python train.py --num_hidden_layers=15 --num_attention_heads=2 --intermediate_size=1024 --hidden_act="geglu" --rope_theta=10000.0 --rope_fraction=0.25 --qk_norm=false --parallel_block=true --init_std_up=0.0317 --learning_rate=0.00147 --lr_mult_qkv=0.5 --beta1=0.95 --schedule="cos" --final_lr_fraction=0.1 --train_tokens=483100000
Each number is 50 + 12 x the weight over its row's rms, rounded and kept within 0 to 99. Layers, rows and columns count from 0. The size before them is the row's rms in percent of the matrix's.

# gate: layer 6 MLP gate, 1024x256, rms 0.0961, rows 929-963, columns 64-127
# up: layer 6 MLP up, 1024x256, rms 0.0942, rows 929-963, columns 64-127
# down: layer 6 MLP down (transposed), 1024x256, rms 0.0908, rows 929-963, columns 64-127
gate929 101:36 38 50 51 45 76 60 24 54 57 70 71 32 56 51 30 47 38 55 65 46 42 62 26 45 73 50 58 65 62 63 63 35 41 41 41 76 70 45 46 59 65 24 52 60 69 36 45 57 70 49 55 50 42 52 63 46 44 30 54 59 64 57 37
up929 102:69 46 72 43 45 45 53 43 71 57 40 49 43 40 64 52 47 59 62 49 52 55 46 67 46 80 46 27 62 57 43 24 43 74 52 52 61 82 56 54 56 66 30 53 43 60 36 51 40 29 33 48 52 54 52 21 63 55 49 47 37 67 46 45
down929 102:72 67 46 49 55 39 39 55 51 42 63 49 51 47 50 36 42 49 10 34 64 63 61 34 37 48 44 27 60 60 39 42 72 43 33 35 67 74 35 49 41 27 36 60 44 46 56 21 55 55 68 27 43 58 52 39 50 66 54 74 66 47 30 46
gate930 105:23 74 71 51 31 42 54 41 50 56 33 52 50 32 25 46 32 53 54 47 43 42 58 55 40 32 69 59 50 48 41 51 54 38 56 45 48 42 50 40 34 54 54 56 40 40 91 68 41 52 54 55 20 27 53 46 40 40 49 48 50 59 56 38
up930 104:41 75 45 42 59 39 62 57 60 27 49 41 53 31 51 47 34 36 87 39 82 62 64 37 42 68 56 28 54 66 42 50 49 65 60 47 54 62 47 47 43 57 65 64 57 31 47 48 44 61 42 53 61 26 47 45 53 67 50 52 64 38 55 35
down930 105:35 46 40 64 42 24 57 87 31 42 44 38 31 62 42 57 53 42 55 42 36 60 39 33 50 51 60 65 23 61 37 50 68 58 46 53 42 53 47 40 66 53 58 53 51 60 71 38 40 54 53 45 39 60 57 60 48 35 56 44 66 56 41 59
gate931 091:84 37 53 63 57 58 65 61 61 55 68 46 51 57 28 47 41 57 40 24 44 41 50 59 32 59 38 57 25 44 57 63 54 63 43 52 65 37 53 46 47 35 48 75 41 43 59 40 63 56 57 56 52 55 42 50 53 52 36 46 44 52 50 42
up931 097:62 57 35 43 45 53 58 47 52 69 78 60 27 56 27 65 47 21 50 54 59 53 44 42 56 54 51 44 42 44 45 49 56 68 35 44 64 29 37 52 48 34 67 53 38 33 51 74 47 62 41 42 59 51 14 36 72 46 64 44 52 41 30 41
down931 097:43 80 65 52 32 44 26 61 47 45 52 63 48 60 32 32 55 47 51 66 73 59 61 37 23 43 51 65 48 30 44 31 54 33 52 59 43 50 52 57 49 64 47 63 45 56 42 62 70 58 50 35 61 63 62 43 38 47 65 59 29 40 62 66
gate932 096:55 51 45 42 51 60 51 56 61 39 48 57 46 56 42 08 51 76 43 51 51 36 40 54 11 39 47 73 39 43 41 52 53 58 34 43 63 50 67 53 52 48 24 51 54 57 49 42 41 39 44 49 40 26 32 45 50 48 41 52 39 51 34 78
up932 096:51 47 48 59 43 55 65 62 41 46 51 41 65 52 52 63 43 43 14 45 48 49 66 43 59 61 64 35 42 62 44 64 50 50 75 45 35 43 59 55 55 55 52 55 43 28 64 44 49 67 56 33 40 51 51 68 49 38 34 57 73 48 61 56
down932 095:44 46 34 57 72 30 41 44 41 63 36 47 35 70 47 47 56 44 32 51 50 70 55 29 57 61 33 57 72 63 42 52 66 61 54 49 41 51 42 61 60 55 57 48 56 33 47 62 70 31 44 69 54 57 60 53 57 51 49 54 74 50 50 52
gate933 100:34 47 53 57 73 88 56 39 45 50 45 56 51 54 27 57 39 54 72 55 45 36 46 55 54 62 45 45 57 59 45 59 46 61 57 45 39 52 49 56 37 42 42 44 56 44 45 61 45 45 38 35 47 51 43 62 40 29 44 44 66 53 27 47
up933 100:73 51 56 35 26 40 65 59 52 41 49 43 07 59 64 44 48 66 46 66 69 68 43 42 35 50 58 61 57 59 56 51 35 64 27 60 54 60 64 25 71 48 58 62 67 63 63 52 60 31 60 37 42 42 44 57 58 60 77 52 44 79 61 67
down933 099:50 59 36 58 73 44 53 30 39 55 65 57 65 50 50 59 60 60 42 38 40 63 53 47 71 44 41 38 66 52 50 45 61 62 46 40 43 43 63 64 56 45 54 55 34 50 38 43 21 52 26 55 35 53 31 36 74 45 19 48 70 32 59 54
gate934 104:57 52 55 48 44 59 23 47 53 47 56 42 43 73 44 32 68 75 66 67 45 71 42 40 36 57 72 55 46 54 53 53 45 51 45 46 29 39 31 68 39 59 74 52 52 56 36 49 40 52 62 41 34 32 61 62 66 31 75 64 55 36 35 57
up934 106:49 44 61 46 55 49 58 60 58 30 59 59 35 42 36 60 34 62 63 56 38 47 45 47 13 50 34 39 46 46 53 64 55 35 34 58 39 57 12 47 54 69 57 54 61 66 58 58 77 74 27 41 62 47 56 62 67 59 85 53 63 50 58 66
down934 102:62 44 71 56 46 26 44 42 23 38 38 38 46 53 37 51 59 43 58 39 43 39 71 33 72 53 49 56 64 26 49 35 50 45 48 56 56 58 41 43 40 34 41 60 51 47 53 53 51 76 36 30 41 59 28 40 39 63 61 45 45 56 46 56
gate935 100:33 80 38 54 55 45 47 43 48 65 53 58 36 62 48 53 45 67 49 49 45 46 61 49 61 56 37 60 45 68 47 48 26 34 38 56 50 55 59 44 40 49 59 41 38 34 61 45 43 42 46 58 46 52 51 49 57 27 49 68 65 61 62 33
up935 105:50 55 15 52 51 62 40 49 63 48 42 63 53 54 41 42 49 56 59 28 58 53 36 55 45 47 27 45 74 30 21 50 52 44 72 45 45 72 46 48 44 79 63 72 50 23 40 65 59 73 76 63 50 49 58 57 47 64 49 43 59 54 81 31
down935 103:39 43 33 73 25 24 36 34 63 43 52 64 58 33 48 42 49 40 60 52 52 45 32 41 62 67 40 51 41 63 44 55 63 54 62 65 53 73 70 56 51 24 32 50 55 31 27 50 32 39 37 42 52 52 60 51 50 56 56 49 68 61 40 58
gate936 104:48 62 75 61 36 56 54 33 43 67 45 53 48 42 51 27 49 52 55 71 66 49 55 32 36 58 25 63 40 43 58 57 43 56 52 38 43 66 66 42 62 62 48 39 40 37 78 45 33 76 43 64 52 41 36 41 48 40 48 73 22 53 64 62
up936 100:28 46 42 63 28 43 54 53 62 68 53 44 28 26 60 52 51 33 49 65 47 73 54 32 51 41 29 50 55 26 44 36 48 59 34 47 38 52 70 39 55 64 38 51 46 65 59 53 36 70 65 49 55 54 63 52 39 48 54 45 36 47 72 48
down936 100:56 26 39 59 38 46 49 61 53 53 66 40 46 47 60 56 44 46 57 49 55 55 37 49 54 57 56 27 51 58 51 57 50 47 59 50 26 48 49 15 61 80 50 70 36 84 48 32 56 70 49 52 36 55 41 43 37 40 55 38 62 54 79 48
gate937 103:46 81 46 47 72 49 47 38 41 67 36 40 40 45 64 25 38 59 57 52 65 53 60 51 25 59 57 38 38 81 52 57 54 60 37 41 54 52 66 65 32 58 66 54 45 42 37 34 61 51 45 65 57 70 41 50 58 65 65 46 45 48 36 44
up937 095:41 53 58 65 37 56 52 61 60 60 23 50 48 53 49 40 68 37 50 36 52 65 55 41 59 50 63 51 59 27 43 54 60 31 56 61 72 32 42 59 63 48 44 50 35 72 35 52 50 54 46 70 57 52 49 44 28 37 47 49 41 51 34 57
down937 097:40 41 43 50 48 59 42 53 55 42 63 70 52 53 45 69 45 58 44 57 34 46 48 41 59 38 43 53 48 43 61 68 39 48 58 45 55 44 65 25 54 61 36 47 49 50 41 45 45 34 42 50 34 52 65 62 60 52 66 46 53 55 20 37
gate938 104:65 30 25 51 43 69 58 55 22 39 46 64 69 66 47 31 42 62 61 36 55 46 37 45 65 64 38 54 41 46 63 42 49 49 38 43 50 61 53 39 37 41 54 49 55 56 55 58 51 54 50 58 42 60 48 60 45 50 29 38 49 48 51 35
up938 099:38 52 56 36 32 34 44 53 59 54 71 33 50 39 61 44 36 33 54 50 51 60 57 64 59 55 80 40 37 59 51 34 57 55 51 51 46 46 71 52 76 51 41 67 54 64 70 36 60 27 46 39 37 46 47 49 56 40 43 67 86 46 44 64
down938 099:48 58 48 46 45 45 49 27 48 56 48 61 40 56 66 60 36 53 57 47 42 51 59 52 38 64 54 40 36 57 57 48 38 36 53 35 34 59 57 59 54 32 67 72 52 61 39 79 63 37 46 42 43 58 37 42 53 48 58 49 26 64 57 59
gate939 095:38 57 66 40 66 61 42 51 34 46 65 51 42 44 60 61 72 44 57 33 32 51 77 38 46 73 49 47 55 69 59 44 28 47 49 56 27 50 47 52 77 54 65 50 42 42 54 57 52 30 33 49 53 58 34 51 51 21 51 55 24 40 48 53
up939 097:63 37 40 66 57 39 30 43 37 44 60 66 47 86 53 40 56 35 55 40 78 41 35 36 55 62 54 44 57 51 41 44 56 56 51 35 58 84 62 55 43 73 51 47 58 62 35 28 58 42 65 36 61 46 57 74 62 44 52 26 43 42 42 66
down939 099:57 48 55 40 59 62 56 20 45 53 51 55 25 55 57 43 32 60 65 49 55 63 42 72 60 40 59 46 61 65 42 36 53 38 44 56 52 79 32 51 53 53 41 65 61 63 66 53 46 24 50 38 43 45 62 48 18 60 45 57 39 49 42 50
gate940 097:54 63 50 16 53 48 37 46 40 51 61 34 40 65 45 48 41 55 29 64 51 48 46 51 45 57 54 52 42 69 43 27 33 61 44 66 35 61 64 39 49 69 64 44 62 49 51 59 48 67 30 73 46 52 41 46 55 35 30 58 45 64 44 50
up940 103:44 38 74 21 41 40 59 63 51 46 61 52 42 49 48 45 35 29 56 58 51 52 42 53 60 33 62 45 54 46 36 46 52 33 52 51 20 34 71 55 40 50 45 54 49 55 37 57 43 47 44 51 45 65 55 78 16 51 59 42 57 41 58 60
down940 104:60 32 60 59 48 41 59 53 32 47 45 33 46 58 49 63 57 41 56 54 34 62 51 34 69 48 34 54 68 30 65 69 42 40 59 57 72 46 68 26 54 25 64 65 50 65 45 75 48 46 46 52 47 74 65 53 80 50 41 73 57 46 57 65
gate941 099:32 70 57 50 56 55 34 35 36 64 40 58 56 65 36 49 35 69 70 53 41 43 49 47 46 59 50 75 54 73 69 43 41 33 49 50 52 43 79 53 63 70 69 40 58 67 27 44 46 56 58 55 47 57 31 62 43 59 60 40 32 63 43 53
up941 099:49 48 64 63 40 47 60 57 55 46 51 65 58 57 64 51 53 52 68 46 27 55 39 35 55 50 42 42 51 59 49 45 34 65 26 38 54 53 17 30 45 50 70 44 45 59 36 49 44 43 48 50 69 51 54 57 56 31 61 66 57 43 61 47
down941 099:56 63 60 37 43 35 60 48 64 59 54 61 47 44 60 34 53 55 62 54 52 53 53 56 58 52 45 84 49 23 74 34 57 58 41 49 58 64 64 59 47 53 44 44 41 53 51 46 60 51 64 41 47 69 22 55 78 41 63 51 62 46 39 41
gate942 096:51 51 66 33 45 36 33 63 74 63 55 47 24 73 37 64 46 51 44 58 40 28 55 65 33 68 75 39 61 45 39 63 59 43 34 51 47 45 50 51 44 39 47 53 46 37 84 61 34 60 51 57 59 46 66 45 66 67 61 42 30 78 49 61
up942 098:56 45 54 44 40 53 47 57 48 28 75 58 37 49 52 56 39 44 44 33 43 41 48 42 30 43 43 38 58 32 54 39 40 62 51 38 61 51 23 48 64 42 62 57 67 74 63 56 66 44 52 21 50 39 42 56 51 39 29 38 40 54 48 43
down942 099:28 53 55 60 30 29 49 62 46 52 65 34 45 54 36 64 75 48 51 49 57 59 69 42 56 50 59 15 23 51 31 49 61 41 49 39 42 65 47 66 54 48 61 54 47 57 56 43 49 37 66 30 31 40 53 42 60 41 68 59 61 44 60 43
gate943 094:42 41 40 58 78 72 49 52 65 40 67 51 58 17 31 48 59 52 66 53 56 39 46 45 53 42 34 39 54 49 43 55 68 46 63 51 61 40 49 44 44 54 54 37 54 44 32 42 45 42 41 32 55 55 46 69 39 54 36 36 50 54 43 50
up943 101:74 54 48 41 51 51 52 61 47 63 54 63 43 73 56 48 61 37 71 31 34 38 59 39 64 69 56 36 44 44 38 44 46 62 58 47 46 54 44 56 60 54 46 64 50 31 39 90 51 47 59 49 55 52 54 25 60 56 47 39 47 55 49 35
down943 099:47 71 45 35 34 51 48 49 44 47 68 51 41 52 37 47 52 78 44 28 86 47 42 47 53 75 61 46 43 59 58 42 25 48 58 47 41 61 46 48 57 67 53 67 47 53 58 62 66 35 51 50 47 61 43 38 68 47 40 54 35 46 48 24
gate944 093:74 40 53 39 50 44 50 34 46 68 35 53 41 34 43 47 42 50 23 64 65 39 39 57 50 63 55 42 58 49 63 57 46 52 52 49 52 37 48 73 50 51 39 51 33 60 62 51 60 26 54 46 34 46 23 35 78 55 53 61 51 69 59 43
up944 093:44 44 65 53 47 51 42 49 54 35 49 45 44 73 30 29 59 44 55 41 37 63 38 56 53 48 34 48 29 35 56 49 48 53 63 49 55 55 58 35 40 44 51 44 57 40 53 48 54 62 43 60 44 61 47 31 60 38 44 51 27 45 31 36
down944 092:63 56 56 16 74 36 61 26 64 54 42 42 41 45 61 37 39 70 68 51 42 54 56 45 51 40 48 51 56 42 48 71 52 74 57 54 62 46 55 39 72 33 61 37 24 56 49 60 47 67 72 56 68 50 52 70 58 48 84 54 38 65 30 39
gate945 101:50 58 41 57 43 53 39 45 48 48 62 64 29 50 38 35 45 53 44 54 53 54 49 37 48 59 48 54 48 36 62 48 24 63 41 58 39 52 70 44 42 46 45 44 65 35 57 68 47 84 22 67 50 42 40 42 59 65 50 47 32 67 68 49
up945 102:63 42 49 47 41 56 51 43 48 45 24 67 66 77 49 36 45 36 42 68 58 41 44 19 70 70 37 57 57 50 65 26 50 47 61 47 59 68 59 22 51 68 42 37 70 67 34 59 28 63 45 41 52 52 50 53 42 49 54 28 42 65 58 65
down945 103:36 43 57 49 58 53 54 68 21 39 44 74 72 78 18 30 54 41 43 33 56 44 45 43 50 42 46 56 83 42 65 48 47 58 47 56 35 48 38 41 29 56 40 35 30 28 52 25 52 66 45 66 28 43 48 44 41 73 47 43 30 59 49 50
gate946 100:63 74 15 47 57 69 53 55 41 44 40 61 63 44 49 53 60 61 30 52 43 51 77 45 29 57 43 48 39 61 61 53 45 53 46 57 65 37 42 36 47 50 47 56 41 38 41 46 41 48 57 62 56 36 29 36 59 58 67 60 59 72 48 54
up946 097:32 43 43 58 62 63 45 47 47 54 48 71 48 63 68 34 35 31 42 54 67 31 76 34 48 42 71 57 51 64 65 70 60 53 44 62 47 59 19 34 54 58 57 50 30 35 69 52 70 44 48 64 72 50 47 25 43 45 43 34 58 42 63 68
down946 096:43 74 42 38 53 58 37 69 38 61 35 62 58 61 50 47 68 30 63 59 42 38 46 63 39 53 41 60 46 42 23 66 64 62 47 64 53 51 42 54 45 57 54 36 23 55 56 44 77 34 59 35 58 58 60 40 25 58 48 45 45 45 44 42
gate947 102:46 48 58 50 45 58 23 49 52 50 47 62 16 42 28 57 35 35 35 52 58 31 43 45 61 61 69 53 44 62 37 58 56 64 53 50 46 43 47 72 52 65 40 38 55 57 79 41 50 58 36 43 64 44 49 42 41 74 57 68 36 37 72 41
up947 101:64 52 62 51 59 34 44 39 50 59 48 48 49 52 55 41 47 34 34 71 59 53 27 33 47 37 66 59 46 43 39 42 52 51 75 71 40 45 31 38 63 59 66 47 61 44 51 26 47 53 39 33 43 54 39 50 54 60 43 45 58 51 57 36
down947 099:60 32 66 52 46 52 48 81 52 61 47 46 46 36 70 49 45 41 32 62 65 37 35 35 35 57 53 74 42 40 64 31 53 71 65 55 67 53 29 42 53 41 46 48 43 63 39 62 64 65 50 49 41 51 55 45 51 37 51 50 43 43 31 74
gate948 103:37 65 63 48 60 42 42 38 45 59 43 56 45 58 71 49 65 58 69 51 68 53 65 19 45 66 36 74 27 53 67 59 42 63 37 72 50 53 48 54 45 63 53 42 56 54 54 55 54 55 57 43 71 42 62 47 57 45 46 69 48 38 52 42
up948 102:35 60 46 57 59 44 43 52 46 41 41 56 49 57 56 56 59 55 34 32 53 49 52 53 53 32 45 51 50 53 42 30 66 46 63 54 42 39 53 52 48 47 48 13 36 25 51 53 56 49 57 48 36 60 51 33 49 46 49 50 51 53 56 39
down948 104:51 34 48 58 53 48 33 51 45 41 33 77 48 49 58 57 63 47 80 35 57 52 39 55 52 53 48 53 14 38 53 50 52 50 45 42 56 54 52 54 63 70 64 50 47 49 39 44 64 26 42 61 63 65 55 36 81 51 64 42 46 63 49 73
gate949 100:65 63 42 39 49 48 46 39 35 47 50 54 60 45 61 50 52 56 35 38 47 45 62 32 58 56 59 62 54 50 64 49 37 77 40 51 31 26 48 34 55 45 50 44 37 52 52 41 55 62 73 50 48 32 46 43 65 52 38 57 55 45 38 40
up949 101:51 62 36 53 27 61 40 70 38 65 55 63 33 57 42 75 50 47 36 34 30 60 53 57 65 35 53 53 62 41 70 25 51 28 42 53 46 46 39 54 54 50 47 44 42 62 46 48 69 65 50 50 45 32 44 37 67 50 55 53 38 53 70 51
down949 098:45 36 52 64 49 54 51 82 38 55 40 52 39 59 44 62 58 63 44 34 28 55 51 32 57 60 46 49 44 67 48 54 37 40 42 47 76 48 49 42 69 31 49 51 75 54 57 39 61 46 44 55 49 66 63 45 56 51 50 55 56 41 51 35
gate950 089:50 74 61 36 36 60 40 20 54 62 44 80 51 38 47 47 60 48 45 46 61 44 70 47 63 51 60 60 72 53 59 60 39 47 50 52 62 57 56 37 66 52 51 56 48 56 70 21 37 36 40 81 39 50 28 58 52 53 61 48 49 46 40 61
up950 088:35 64 49 47 35 42 61 51 55 67 35 51 56 52 65 68 45 44 35 45 49 54 39 54 64 54 63 60 59 33 38 34 53 44 39 43 75 52 69 45 62 39 65 66 46 78 35 34 57 48 46 62 42 62 57 66 34 52 73 54 63 31 47 48
down950 092:44 35 40 52 41 37 58 90 43 52 53 31 45 72 49 63 39 56 58 47 53 40 24 46 53 48 31 33 40 67 44 64 74 42 30 34 51 61 44 47 47 54 57 48 54 46 42 52 38 58 42 49 55 61 55 37 38 53 45 43 47 66 48 50
gate951 105:27 40 76 50 40 66 39 44 62 86 58 54 50 54 53 53 66 63 66 84 55 55 46 48 51 67 62 61 39 59 46 49 44 67 50 63 47 45 44 37 45 51 47 35 51 39 33 47 67 37 45 39 43 64 61 47 68 40 62 51 62 59 45 41
up951 108:52 51 40 51 52 39 44 44 53 28 59 41 73 39 59 60 49 52 48 55 57 39 66 21 78 51 39 29 59 51 59 61 61 50 45 48 62 41 57 46 63 41 51 52 71 68 36 33 30 50 46 42 66 41 45 58 59 49 30 39 44 61 60 51
down951 104:40 48 32 43 53 48 49 56 40 50 26 65 59 21 42 15 69 57 45 61 67 44 66 58 40 61 65 52 39 45 37 50 69 55 23 64 51 51 41 62 44 51 37 44 48 44 49 51 53 48 39 56 23 58 41 68 39 55 32 08 45 66 53 36
gate952 101:58 74 58 42 48 59 37 34 47 57 31 59 47 52 59 46 54 62 40 43 40 63 49 44 58 62 61 57 73 29 67 49 52 59 39 58 44 49 63 16 31 59 21 60 49 53 65 48 62 47 34 49 51 48 43 52 39 48 61 47 47 41 56 60
up952 100:71 65 56 52 64 41 45 47 48 67 53 62 21 51 55 40 36 65 45 49 42 43 54 40 42 57 67 56 39 68 37 24 43 64 45 55 37 21 40 60 46 26 50 46 39 68 43 78 43 53 57 62 50 74 44 40 62 84 47 63 62 36 41 22
down952 101:48 58 35 57 44 38 41 59 53 53 50 31 45 51 59 43 63 56 47 58 61 47 70 59 47 62 45 54 15 72 56 49 27 37 35 51 54 27 50 54 80 55 44 54 30 72 52 51 51 27 49 50 64 46 38 46 55 48 47 47 43 51 57 43
gate953 111:61 40 45 67 50 58 36 41 30 46 42 60 59 41 44 35 64 43 41 43 32 59 48 39 50 51 45 61 49 60 80 39 38 64 28 53 57 60 51 59 46 41 39 35 54 40 51 51 51 60 68 50 51 51 40 43 60 41 30 63 31 47 53 36
up953 107:47 50 60 66 69 55 44 60 34 33 49 55 71 49 47 49 61 49 39 35 76 44 57 53 56 49 42 30 72 47 52 46 24 38 36 55 60 68 28 46 65 65 53 50 43 46 38 53 70 49 49 61 53 53 69 58 47 35 44 41 24 58 49 75
down953 106:33 41 65 50 56 61 59 40 49 47 35 27 39 26 63 40 58 49 45 47 64 45 52 33 83 61 71 32 68 34 56 51 64 61 57 30 46 54 40 55 57 60 59 36 51 60 37 53 46 37 38 40 36 36 46 36 68 57 60 58 46 64 59 59
gate954 101:52 37 41 49 42 60 55 62 35 52 64 41 45 55 45 53 41 41 61 36 54 42 47 30 54 63 64 39 44 65 60 49 60 47 35 37 23 36 54 72 48 62 43 50 60 42 40 44 57 39 50 43 60 62 46 61 44 48 54 42 18 56 40 54
up954 101:62 53 52 62 51 66 60 41 55 57 73 60 36 58 64 44 60 66 69 46 47 51 61 43 55 44 63 32 32 67 37 42 32 45 26 40 44 55 51 55 47 45 50 48 57 39 64 67 68 31 39 51 47 70 41 34 33 40 55 51 44 55 53 67
down954 101:35 66 70 63 67 46 49 58 24 42 41 61 54 40 61 60 67 04 65 70 62 48 64 45 38 42 47 47 49 57 50 57 54 52 41 23 50 38 51 36 34 59 29 29 47 55 56 48 68 44 61 54 40 51 56 47 76 44 61 25 59 46 35 42
gate955 101:43 71 49 61 36 41 50 43 60 77 53 66 68 60 57 39 42 68 65 60 53 37 59 25 39 59 66 53 44 65 38 44 32 66 52 60 30 34 40 48 52 55 43 46 52 83 69 51 42 41 52 67 48 54 51 35 67 39 59 60 49 51 62 41
up955 099:43 55 43 40 63 57 46 48 58 54 47 50 75 54 53 62 61 53 39 47 47 58 28 52 60 58 52 50 39 64 44 55 67 55 33 21 46 32 55 66 67 46 43 46 47 57 67 65 40 48 29 55 62 40 62 60 62 61 55 62 08 44 48 47
down955 102:44 44 47 67 58 37 74 44 61 65 22 65 47 53 73 51 38 51 52 53 57 57 40 20 49 55 42 44 56 40 45 43 58 40 51 64 23 49 64 55 54 61 56 45 66 47 53 43 44 42 62 49 56 53 59 56 51 48 29 54 42 44 61 43
gate956 105:44 52 57 39 57 41 59 53 56 37 58 42 47 50 50 52 43 43 47 39 81 36 41 61 33 47 78 59 48 63 79 61 47 59 56 43 49 74 50 27 49 43 45 63 59 38 59 56 40 42 40 49 47 42 33 57 52 46 38 37 56 58 42 34
up956 102:22 49 68 25 58 47 50 53 67 54 38 49 38 50 48 19 35 76 53 48 52 58 48 45 52 55 71 34 40 75 58 31 58 54 50 44 50 38 42 43 68 44 49 38 39 56 92 48 64 40 48 56 57 52 55 19 62 65 65 66 28 49 40 45
down956 104:48 46 51 44 30 57 48 46 52 50 52 56 36 50 55 57 53 27 31 35 41 80 65 50 61 52 41 46 60 35 66 46 48 51 56 45 63 52 43 57 55 59 54 41 61 40 58 64 59 37 48 23 44 62 66 46 30 53 53 67 37 27 58 51
gate957 094:44 67 59 71 60 44 43 51 53 55 43 44 51 54 43 37 52 51 52 69 37 34 52 42 53 39 66 39 61 54 33 60 41 61 54 52 61 53 56 46 50 48 25 53 64 68 43 29 31 56 64 46 49 47 45 61 52 50 48 57 54 45 52 42
up957 093:49 45 70 78 44 41 49 41 46 59 41 49 52 68 51 57 59 36 47 35 34 72 47 40 64 52 64 22 55 59 41 50 52 73 62 51 62 48 34 70 55 48 29 44 44 48 41 31 16 50 37 69 66 64 60 42 57 71 49 43 40 31 28 63
down957 094:43 40 60 39 62 62 42 25 45 59 39 56 47 42 55 55 43 52 48 32 44 54 69 58 44 52 63 40 30 50 67 53 43 39 46 54 52 30 34 57 47 61 44 46 64 44 56 77 54 29 83 53 68 46 41 51 46 52 43 70 25 39 48 48
gate958 101:25 46 61 60 49 60 32 41 70 63 41 38 63 42 57 48 56 64 60 56 42 66 46 62 23 66 56 47 59 71 64 53 44 52 32 57 45 66 39 54 22 46 73 47 56 59 49 55 66 62 39 64 59 47 47 56 45 49 64 64 43 57 52 48
up958 104:35 51 54 56 49 53 57 40 60 53 29 37 56 60 55 51 45 80 61 50 48 53 35 60 26 54 67 33 48 51 41 61 45 52 58 39 50 52 49 42 45 51 63 48 55 50 55 53 55 44 46 83 47 54 52 40 46 63 47 57 64 84 42 44
down958 106:30 52 78 56 60 65 57 71 56 56 40 45 39 45 39 36 55 51 45 61 68 56 59 56 44 46 41 52 39 28 63 58 57 30 45 66 45 59 42 44 37 45 38 69 53 36 48 28 44 32 19 36 41 56 52 53 40 74 49 21 40 59 45 51
gate959 091:77 56 44 47 34 54 39 46 55 53 50 41 68 56 43 40 71 40 52 69 60 38 52 52 46 51 57 25 63 40 53 51 69 45 40 60 38 15 57 63 61 52 38 35 46 33 64 28 32 36 43 53 50 54 57 55 29 42 60 47 46 48 54 61
up959 089:70 16 58 48 45 54 55 51 58 48 53 43 51 42 50 49 66 40 47 44 45 44 54 64 60 69 32 50 44 35 44 47 48 51 46 40 59 40 57 39 53 31 63 51 43 65 50 38 58 48 37 17 46 67 45 61 72 45 34 37 79 53 37 61
down959 091:49 66 36 46 48 44 48 57 46 66 50 64 40 67 57 38 19 56 54 45 36 29 38 53 61 51 39 44 66 77 33 50 55 47 50 33 46 63 60 53 53 60 51 64 51 54 49 45 16 38 50 56 63 64 52 55 69 54 60 67 35 39 45 27
gate960 101:36 44 42 58 39 59 41 67 45 39 52 54 25 43 50 56 38 38 53 59 42 18 43 37 36 34 61 46 58 45 60 68 49 65 33 58 44 43 84 54 62 40 40 52 43 58 56 16 53 66 45 34 47 51 67 53 49 39 58 62 36 55 60 31
up960 098:65 46 41 57 63 47 66 60 44 50 55 52 63 44 78 33 42 52 40 45 35 46 53 46 47 34 50 37 51 46 34 62 42 36 47 40 42 62 70 61 64 39 41 40 55 71 34 28 67 45 30 38 52 65 48 44 37 49 45 49 49 22 47 38
down960 098:58 65 45 43 37 41 42 33 62 34 54 73 59 42 43 52 54 54 64 50 27 60 35 26 43 49 64 39 56 63 30 54 37 47 46 45 57 31 44 61 35 52 57 58 57 39 49 54 66 55 32 44 40 51 42 49 26 49 60 71 58 46 45 53
gate961 101:51 80 64 46 65 48 17 29 47 36 39 69 67 35 34 54 51 24 61 74 55 54 63 31 38 52 55 60 67 58 58 53 47 57 43 38 47 60 34 54 43 44 46 50 46 54 63 48 49 48 64 57 74 65 55 52 39 61 31 36 41 58 46 55
up961 099:56 53 58 39 38 28 62 58 76 50 45 52 53 40 51 53 64 54 50 37 51 53 65 35 24 33 38 60 71 46 24 44 64 43 57 18 48 64 45 38 52 40 45 41 55 75 51 56 29 60 51 58 37 57 71 39 44 35 71 62 68 56 64 31
down961 100:58 56 33 61 38 43 60 54 45 33 45 49 32 49 53 52 59 60 48 41 33 28 45 57 60 57 37 63 35 41 49 29 60 53 67 30 41 62 45 55 62 45 46 48 46 55 47 48 32 67 39 48 55 46 61 44 57 55 43 45 72 64 60 42
gate962 104:60 62 33 25 50 43 48 44 59 55 30 44 67 47 41 41 47 58 38 41 52 57 70 60 42 50 30 50 61 25 64 60 34 41 39 62 58 51 76 42 60 69 53 37 35 46 35 45 45 46 51 57 43 52 28 68 58 38 44 43 44 49 39 56
up962 102:52 33 49 48 39 47 46 63 53 38 42 44 56 50 59 50 41 53 39 50 48 34 49 80 45 25 35 46 35 57 49 35 33 33 36 46 42 58 37 48 75 67 50 30 50 48 35 62 37 48 15 60 62 63 46 33 56 54 52 38 79 61 67 66
down962 104:66 57 40 50 64 50 55 52 44 38 43 52 65 38 50 45 61 28 52 53 21 54 50 71 55 55 38 54 48 66 40 35 41 46 47 68 54 50 59 60 79 54 47 52 61 44 38 48 42 46 34 52 48 90 43 42 69 73 50 52 29 48 29 61
gate963 097:67 50 50 68 50 54 39 48 60 42 48 70 30 50 57 38 48 78 41 77 53 52 44 47 15 71 56 64 39 47 66 60 41 57 37 31 44 49 46 46 44 46 37 60 44 54 57 53 42 31 58 56 34 35 44 44 50 37 55 45 52 64 49 74
up963 100:36 36 38 58 49 59 52 50 37 58 42 47 66 46 30 74 45 49 61 54 55 28 34 71 70 23 35 52 36 46 42 55 60 36 53 58 64 48 56 50 66 52 50 39 49 20 58 53 64 73 63 52 53 39 33 36 52 57 45 58 41 51 39 38
down963 100:55 60 52 46 63 47 29 35 40 63 46 51 38 48 47 43 56 50 49 60 35 50 00 51 38 31 35 63 56 50 46 59 52 45 53 53 51 44 68 51 55 30 52 56 67 52 34 55 30 46 62 63 55 48 62 42 35 38 57 62 50 61 39 72